Part of a small language model's weights: 3.8M parameters, 3354 steps.
Each number is 128 + 32 x the weight over its row's rms, rounded and kept within 0 to 255. Layers, rows and columns count from 0. The size above them is the row's rms in percent of the matrix's.

# layer 5 MLP up, 320x128, rms 0.32, rows 216-232, columns 0-63
size [ 95  97  96  94  98 113  96  91  97 109 102  99  97 102  94  96  95]
[[122 130 156 204 165 133 142 180 113  67 168 117 121  85 106 128  79 148 128  92 110 171 118 140 117  64 119 120 107 153 136 213  99 150 108 117 170 139 121 162 126 171 123 161 131  93 155  86 144  94 190 138 123 137 146 131 111 126  83  78 129 136 145  95]
 [175 149 103 100 141 121 159 134 138 144 112 134 140  37 111  77 102 149 133 136 111 108 129 134 154 139 103  98  72 101 137  55  97 123 147 142  91  71  78 212 166 179 135 136  92 132  86  76 142 119  59 123 223  97 126 105 137 136 113 137 112 145  91 175]
 [163 157 126 135 151 136 151 142 133 149 153 163 117  79 121  90  88 108  73 114 155 177 172 120 190 111 138  78 133 149 141 128 112  91 155 149 165 106 115 102 151 189 123 160 148 120 167  75 124  88 109 185 104 168 189 173 139  83 148 114 158 135 179 175]
 [111 109 115  49 138 144 126 100  79  99 123 143 120 106 107 132 116 104 110 126 157 128  91 114  96 188 166 176 167 149  72 129 170 124 127 151  90 131 111 104  71  84 160  95 125 159 132 125  69 132  93 149 159 178 149 141  94 127 100 170 169 164 136 141]
 [132 140 112 167 157  98 152 120  57 123  85 128 123 148 172 207 146  90 169 135 205 113 129 153 156  91  96 158 170 104 129 133 117  91 113 137 115  92 171  80 157 125 141 113 141  97 137 129 106 121  53  95 142 132 124 174 105 157 111 161 138 105  87 144]
 [ 88  92 169 107 173 117 144  70 116 158 172 121 121 139 169 160 194 114 164 111 123 145 141 155 131 116 128  91 150 168 139 177 126 127 147  97 123 102 134 100 201 175 117 183 156  87 160  84 151 168 154 101 108 168 107  98 119 174 132 179 120 163 168 116]
 [164 144 184  83 193 112 125 115 118  78 125 101 144 107  98 159  94 123  98 127 102 134 196 173 115  64 142 139 115 102 131 129 111 144 133 158 142 122 110  68 136 143 152  69 132 134 145 161 143 106 150 171 192 107 126 160  87 142 112 106 141 124 154 171]
 [151 155  90 156  99 166 111  90  90 148 161 210 135  86 140 108 120 142 168 145 166 151 116  73 100 160 208 102 156 186 100 156 160 111 116 115 146  99  69 174 188 109 125 134 129 161 119 132 100  86 100 123 126 142 159 110 124 162 140  99 155 152  72 139]
 [127 132 159 104 121 144 151  77 113 118 151 138 211 131 162 166  78  95 173  85 126 162 175 186 111 144 112  82 132 116 181 147 126 135 105 117 116 142 154 172 133 213 108 107 139 144 161 150 156 130 150 145 167 125 198 133  69 119 145 145  23 117  95 122]
 [128 148 120 136 131 184  77 145 177 139 193 129 116 131 135  87 150 116 123 159 125 168 104  73 140 100 128  70 138 114 117 155 149  56  79 167 136  91 121 169 105  91 136  86 165 139 134 161  81 116 100 157 160 174 123 157 134 146 160 106 166 126 152 125]
 [130 133 158 122 171 208 110 115 110 101 127  89  98 117 160 174 141 150  69 157 136 131 115 113 151 169  82 148 168 180 136 134 133 139  98 118 111  76  78 127 102 112 161 143 161 148 185  90 137 128 112  89 119 136  78 140 143 125 140 178 114 119  73 220]
 [159 135 146 162 144 107 107 150 136 110 138 181 113 108 116 127 111  93 122 150 135 130 134 156 103 122  91 101  83 143 102 132 126 115 149  48 138  99 131 106 121 103  69 122  79 113 149 151 116 190 132  43 107 152 105 128 118 150 156  92 139 144 167  93]
 [150 130 145 154  85 104 161 157 114 153 134 219  97 129  99 122 166 132 136 110  83 190 153 154 132  81 155 112  99  58 101 103 139 156  75 115  81 132 203 105  87 163 153 114 138 164 140 120 180  99 145  89 146 126 179 127 154  70 134 113 166 158  84 110]
 [ 96 119 119 137 108 130 110 135  96 122 125 115  89  71  61  86 130 106 154  96 198 162 127  56 130 172 142 139 108 105 152 111 140 103 115 190 196 145 136 112 173 140 114 126  78  84 160 118 122 141 221 114 105 115 120 131 113  72 118 105 119  74 118 120]
 [180 157 171 151  58 122 103 105 106 133 143 151 139 232 119 117 159 142 101  83 117  84 142 160 154 187 106  95 105 111 182 110 132  79 131 125 150 161 104  83 153 132 110 126 186 141  78 155  93 120 157 132 151 126 153 124 164 135 109 160  91 170 103 133]
 [103 112 167 124  74 102  86 186 106 154 107 134  72 112  98 155  96 145 114 103 129 101 124  76 115 124 125 212 190 120 142 127 165 133 172 161 134 136 124 144 140 182 128  69  87 138 120 145 116 138 167  94 121 150 113 157 179 112 113 164 169 183  94 142]
 [111 125 112 165 126 135 140 157 164  93 113 168 155 106 102 138  66  60 102 221 159 186 171 164  98 117 138  80 123 132 201  99 110  93 116 118 117  75 144 117 127 178 142 130 143 129 119 105 111 118  65 144 151 166 170 170  78  98 128 140 144 165 112 106]]
# layer 5 MLP down (transposed), 320x128, rms 0.302, rows 216-231, columns 0-63
size [105  99 106 100  97 105  98  94  93  98 104  92  93  96 102 102]
[[130  91  73 141 126 135  99 137  71 160 118 154 115 155 131 147 121  90 118 125 101 133  99  87 206 141 159  84 148 131  79 102 156 131 133 170 113  51 158 135 114 191 155 137 119  92 165 164 173 164  60 113 143 127  86  96 146 100 192 174 171 140  87 126]
 [103 140 136 164  93 102 135 143  80  90 175 152 137 156 161  72 142 135 198 162 109 119 156 163 144 160 146 137 152 141  98 129 165  72 187 119 129 142 141 102  84 151 110 147 111 153 120  95 110 145 161 127  90 180 142  79 108 156 130 130 112 125 182 176]
 [145 127 119 103 125 199 156 128 105 107 143 122 111 156  71 140 106  79 119 113  78 178 148 131 116 102  60 198 147 143 196 117 126  99 117 146  82 187 122 153 109  57 142 129 161 135 121 187 130  97 166 128  85 135 121 126 190 145 138 101 117 140 105 127]
 [129 134 158 156 136 129 140 125 166 159 149 147  79 147 200 165 118 143 161 167  75 150 133 126 177 119 166 166 164 126 111 153  42  79 164 107 135  93 104 101 155 107 131 145 148 171 136 156 137 103 117  94  92 118 182 136 109 166 106 139  79 125 110  53]
 [ 91 100 172 112 140 137  83  86 135 142 115 126 131 169 172 158  89 101 135 112 118 156 138 150  99 140 132 119 104 176 138 138 139 110 133 138 181 191 144 133 122 159  47 110 160 114 204 158 155  97 163 103  90 164 203 151  91 136  99  89 115 136 178  82]
 [160 102  87 132 130 128 123 159 169 125 123 193 121 109 112 141  94 148 174 118 146 130 156 146 136 146 140 162 181 127 162  96 119 156  23 169 142 153 157 146 166 134 158 145 118 124 110 221 182 161 138 141  82  97 144 143 159 116 160  51 125 138 123  93]
 [114 120 121 108 101 120 101 114 128 149  99 152 115 132 140  89 163 128  91 163 125 125  54 132 152  97 170  92 163 135 136 175 120 145 121  79 115 161 163 216  78 122 134  95  64 140 100 123 102  91 110  92 106  98 104 113 211 101 126 148 102  73 125 104]
 [112  79 119 140 125 131 116 211 126  90 114  63 114 122 117 161 166 151 134 149 128 145 164 129 122 126 112  97 142  96 144  85  45 177 104 109 102 136 190  43  99 164 125 148 147 126 126  54 128 155 138  90 140 106 137 143 117 175 128 150 100 124 151  62]
 [198  97 134 169 108 101 139 127 123 104 129 141  25  95  77 125 141 197 129 120 147  88 173 106 102  67 141 130 191 166 108 155 197  95 137 101 157 112 130 151 111 129 155 142 133  93 146 144 124 168 126 158 119 166 102 146 160 132 107 102 152 120 134 146]
 [146 138 135 122 185 144 177 152 177 114 161 137 132 169 129 143 178 135 165 184 125  94 161 152  94  62 108 128 152 139  95 144 116 106 106 133 129 138 101  77 119  97 191 141 211 128 130 141  64 139 105 131 125 184  99 125 148  59 103 128 154 163 187 175]
 [ 83  85 122 144 136 146 121 144 190 110 150 140 184 120 120 138 143  54 139 139 111  99 154 104 122 157 164  67 112 110 110 154 105 158 131 144 172 124 180 164 149 144  91  78 154  99 150 138 107 117 161 147 106 144  77 141  82 108 156 110 192 126 137  95]
 [130 138 110 103  93 185 137 176 122  84 157  89 103 132 136 180 120 110 157 142 151  86 110 128 127 118 155 159 134 119 204 161  72 118 158  97 123 108 155 109 107 152 167  97 147 195 132 140 197  93 101 151 181  87 155 146 153 114 103 108 151 140 122 183]
 [139 129 110  67  89 132  71  88 147 175 121 120 107  94 157  85 112  75 118 109 134 128  84 119 111 149 152 110  74 127  91  89  22 138 154 169 167  92 108 139 102 160  96 100 135  88 170 135 136 134 203 106 154 168  62 158  98 126 108 149  87 122 118 159]
 [176  93 105 143 100 123 136  67 145 156 153 123 123 100 116 201 146 155  92 117  87  93 168 192  96 121 152 134 155 104 128 133 140 167 138  85 131  65 144 159 121  48 175 157 177 212  78  82  98 140 129  97 199 125 134 132 142 128 124  79 110 132 150 131]
 [136 106 118 165  79 125 156 121 211 132 149 205 122 105 181 142  98 148  98 116 137 138 115 114  92  73 104 114 157 127 127 153 111 102 115 139 100  74 147 147  69 137 123 114 162  45 141  68  79  84 103  86 166  82 174 135  92 130 149 146 145 143 134 156]
 [126 166 103 156 144 138 113 131 124 146 154 179 133 111 131 155  60 119 144 146  98 121 155 173 162 118 154 119 127  52 114 147  42 131 158 128 134 164 179 110  89 148  83 200 144 184 145 147 176  89 106 121 129 103 113 140 113 151 156 116 129 138 181 112]]
# layer 5 MLP gate, 320x128, rms 0.313, rows 217-232, columns 0-63
size [ 96 100 100 107 110  89  94  94  91  97  95 100 100  93  95  92]
[[ 83 132 103 131  79 105 112 145 123  90 107 119 134 139 167 122 140 135 155 175  92 151 124  87  90 147  41 127 235 147 141 193 126 133 100 156 103 120 137 130 126  37 168 146  91 111 155 127 182 115 125  99  96 131 178 165 113 146 110 117 132 154 168  74]
 [102 110 105  67 119 136 148 162 119 109 107  96 147 123 110 122 114 153  59 146  85  82 135  76 104  68 152 148 132  88 105 143  85  75  63  83 183  83 159 143  83 160 104 138 130  88 146  72 111 124 120 123 176  75 159 159 125 126 133  92 146 133  63 117]
 [ 87 136 103 158 110 135 133 132 155 201 102 145 125 150 127 121 126 144 134 158 123 124 117 123 178  69 121  74  74  79 175  93  82 131 114  99 151 133 143 137 134 207 159 107 127 131 150 163 137 118 112  98 110 127 102  94 165 134 132 108 102 127 144  81]
 [127  68 107  79  72 190 133 114 157 150 151 129 144 143 165 152  66 178  77 108  94 179 169 133 115 170 139 142  79 132  68 142 137 144 120 131 146 149 175 157 164  79 107 135  86  98  87 123 155  55 142 106  57 118 165 116 158 152 135 151 149  94  62 110]
 [193 131  84 135 123 113 199  66 132 140  60 114 162 112 103 118 107 144 136 114 102 122  71 134  76 179 110 132 121 144  72 157 156 107 105 159 114 143 130 146  74  59 125 171 148  99 141 179 118  78 106  96 185 141  91  56 161  63 124 176 129  91  81 122]
 [128 113 122 156  95  85 148 104 114 162 194  95 131 153 155 182 170 133 118 127  95 159 110 126 149 115 188  72 214 146  77 127  91 143 144  80 127 119  92 109 121 163 123 192 138 124 109  97 107  81 111 138 121 126 124 124 166 154 154  91  87  94 130 122]
 [ 97 111 189 138 102 126 136 199 158  92 119 116 186 119  81 161 134  97 117 122 110 108  99 160 100 145 100 180  88  63 140 109 100 178 137 123  73 127 125 135 100 179  86 123 130  98  77 186 144 180 136 104 118 110 150 119 123  85 116 103  70 128 131  77]
 [ 77 124 179 159 189  90 102  88  92  89 105 115 141 144 122 168  88 125 132 137 155 168 130 151 153 154 141 141 110 130 211 137 135 153 126 144 118  55  84 141 160 178  86  82  86 117 133 122 163 121 112 176 132 136 130 108 121 144 175 137 109 155 110 187]
 [156 153  90 136 148 139  68 151 178  91 155 123 143 146 171  81 142  88 175 154 136 146 128 106 132 119 124 125 115  94  92 145 152  59  80 142 126 130 135 160  96  75 134 136 128 118 143 179  60 130 134 157 132 173 112 124 105 135 134 136 117 159 106  89]
 [119 100 133 158 110 135  74  73 149  63  88 136  86 139 177 168 106 156  90 112 159 161 170 120 102 124 122 138  64 208  68 122 110 127 182  97  93  99  59  94 135 111 176 117 123 169 167 113  76 159 156 106 150 139 126  79 115 112 196 120 152 112 104 154]
 [154 133 105 136 124 139 124 141 110 108  76  94  70 122 106 163  56 143 129  57  80 151 120 147 115 197 106 119 100 105 124 164 113 148 147 121 141  43 229  90  84 148 130 181 115 156 132 170 142  50  80 146 142 140  69 127 107  84 141  90 122 156 118 114]
 [175 188 100 155  79 158 190 146  93 128 147  92 124  92 115 153 125  84 162 157 132  81 143 138 149 122 161 134 142 103  59 139 109 161 107 126 207 123 158 113 128 123 129  90 137 107 176 123  99 139 121 108 131 117 103 149 110 107 161 151 101 168  70 133]
 [ 54 130 181 139 102 130  64 111  78  63 112 146 112 163 140  71 122 128 122 128  96 100 162  75 141 133 116 121  61 125 160 117 101  54 138 164 111 145 112 143 155 174 159 116 121 156 134  91 134 127 129 141 167 102 179 113 125 123 135 148 144  66  92 113]
 [ 61 103  90 134 167 175  35 191 109  95 152 141 135  96  98 166 119 115 120 119 107 142 126 163  96  66 100 105 122 167  77 171 122 124 133 144 104 124 112 135 106 124 141 160 142 125 139 141 162 128 115 162  99 172 148 134 152 158 207 102 137 114 103  96]
 [210 151 155 156 143 147 118 173 132 131 103  93 130 173 145 146 132 187 151 145 117 133 130  64 152 145  93 118 180 102 106 184 103 153 152  81 180  92  71 124 174 180 191 100  85  95  57 136  99 143 183 139 141 162 118 182 151  97  75 127 160 121 144 161]
 [151 142 115 165 128 170 120 121  75 167 115  66 127 164 128 144 105  79 109 117 153 180 117 155 181 145 179 124 143 112 125 131  86 160 144 117 121 157 125 148  80 110 138 140  76  93 161 143 129 139 150  93  89 158 161 158 117 141  83 107  86 173 131 181]]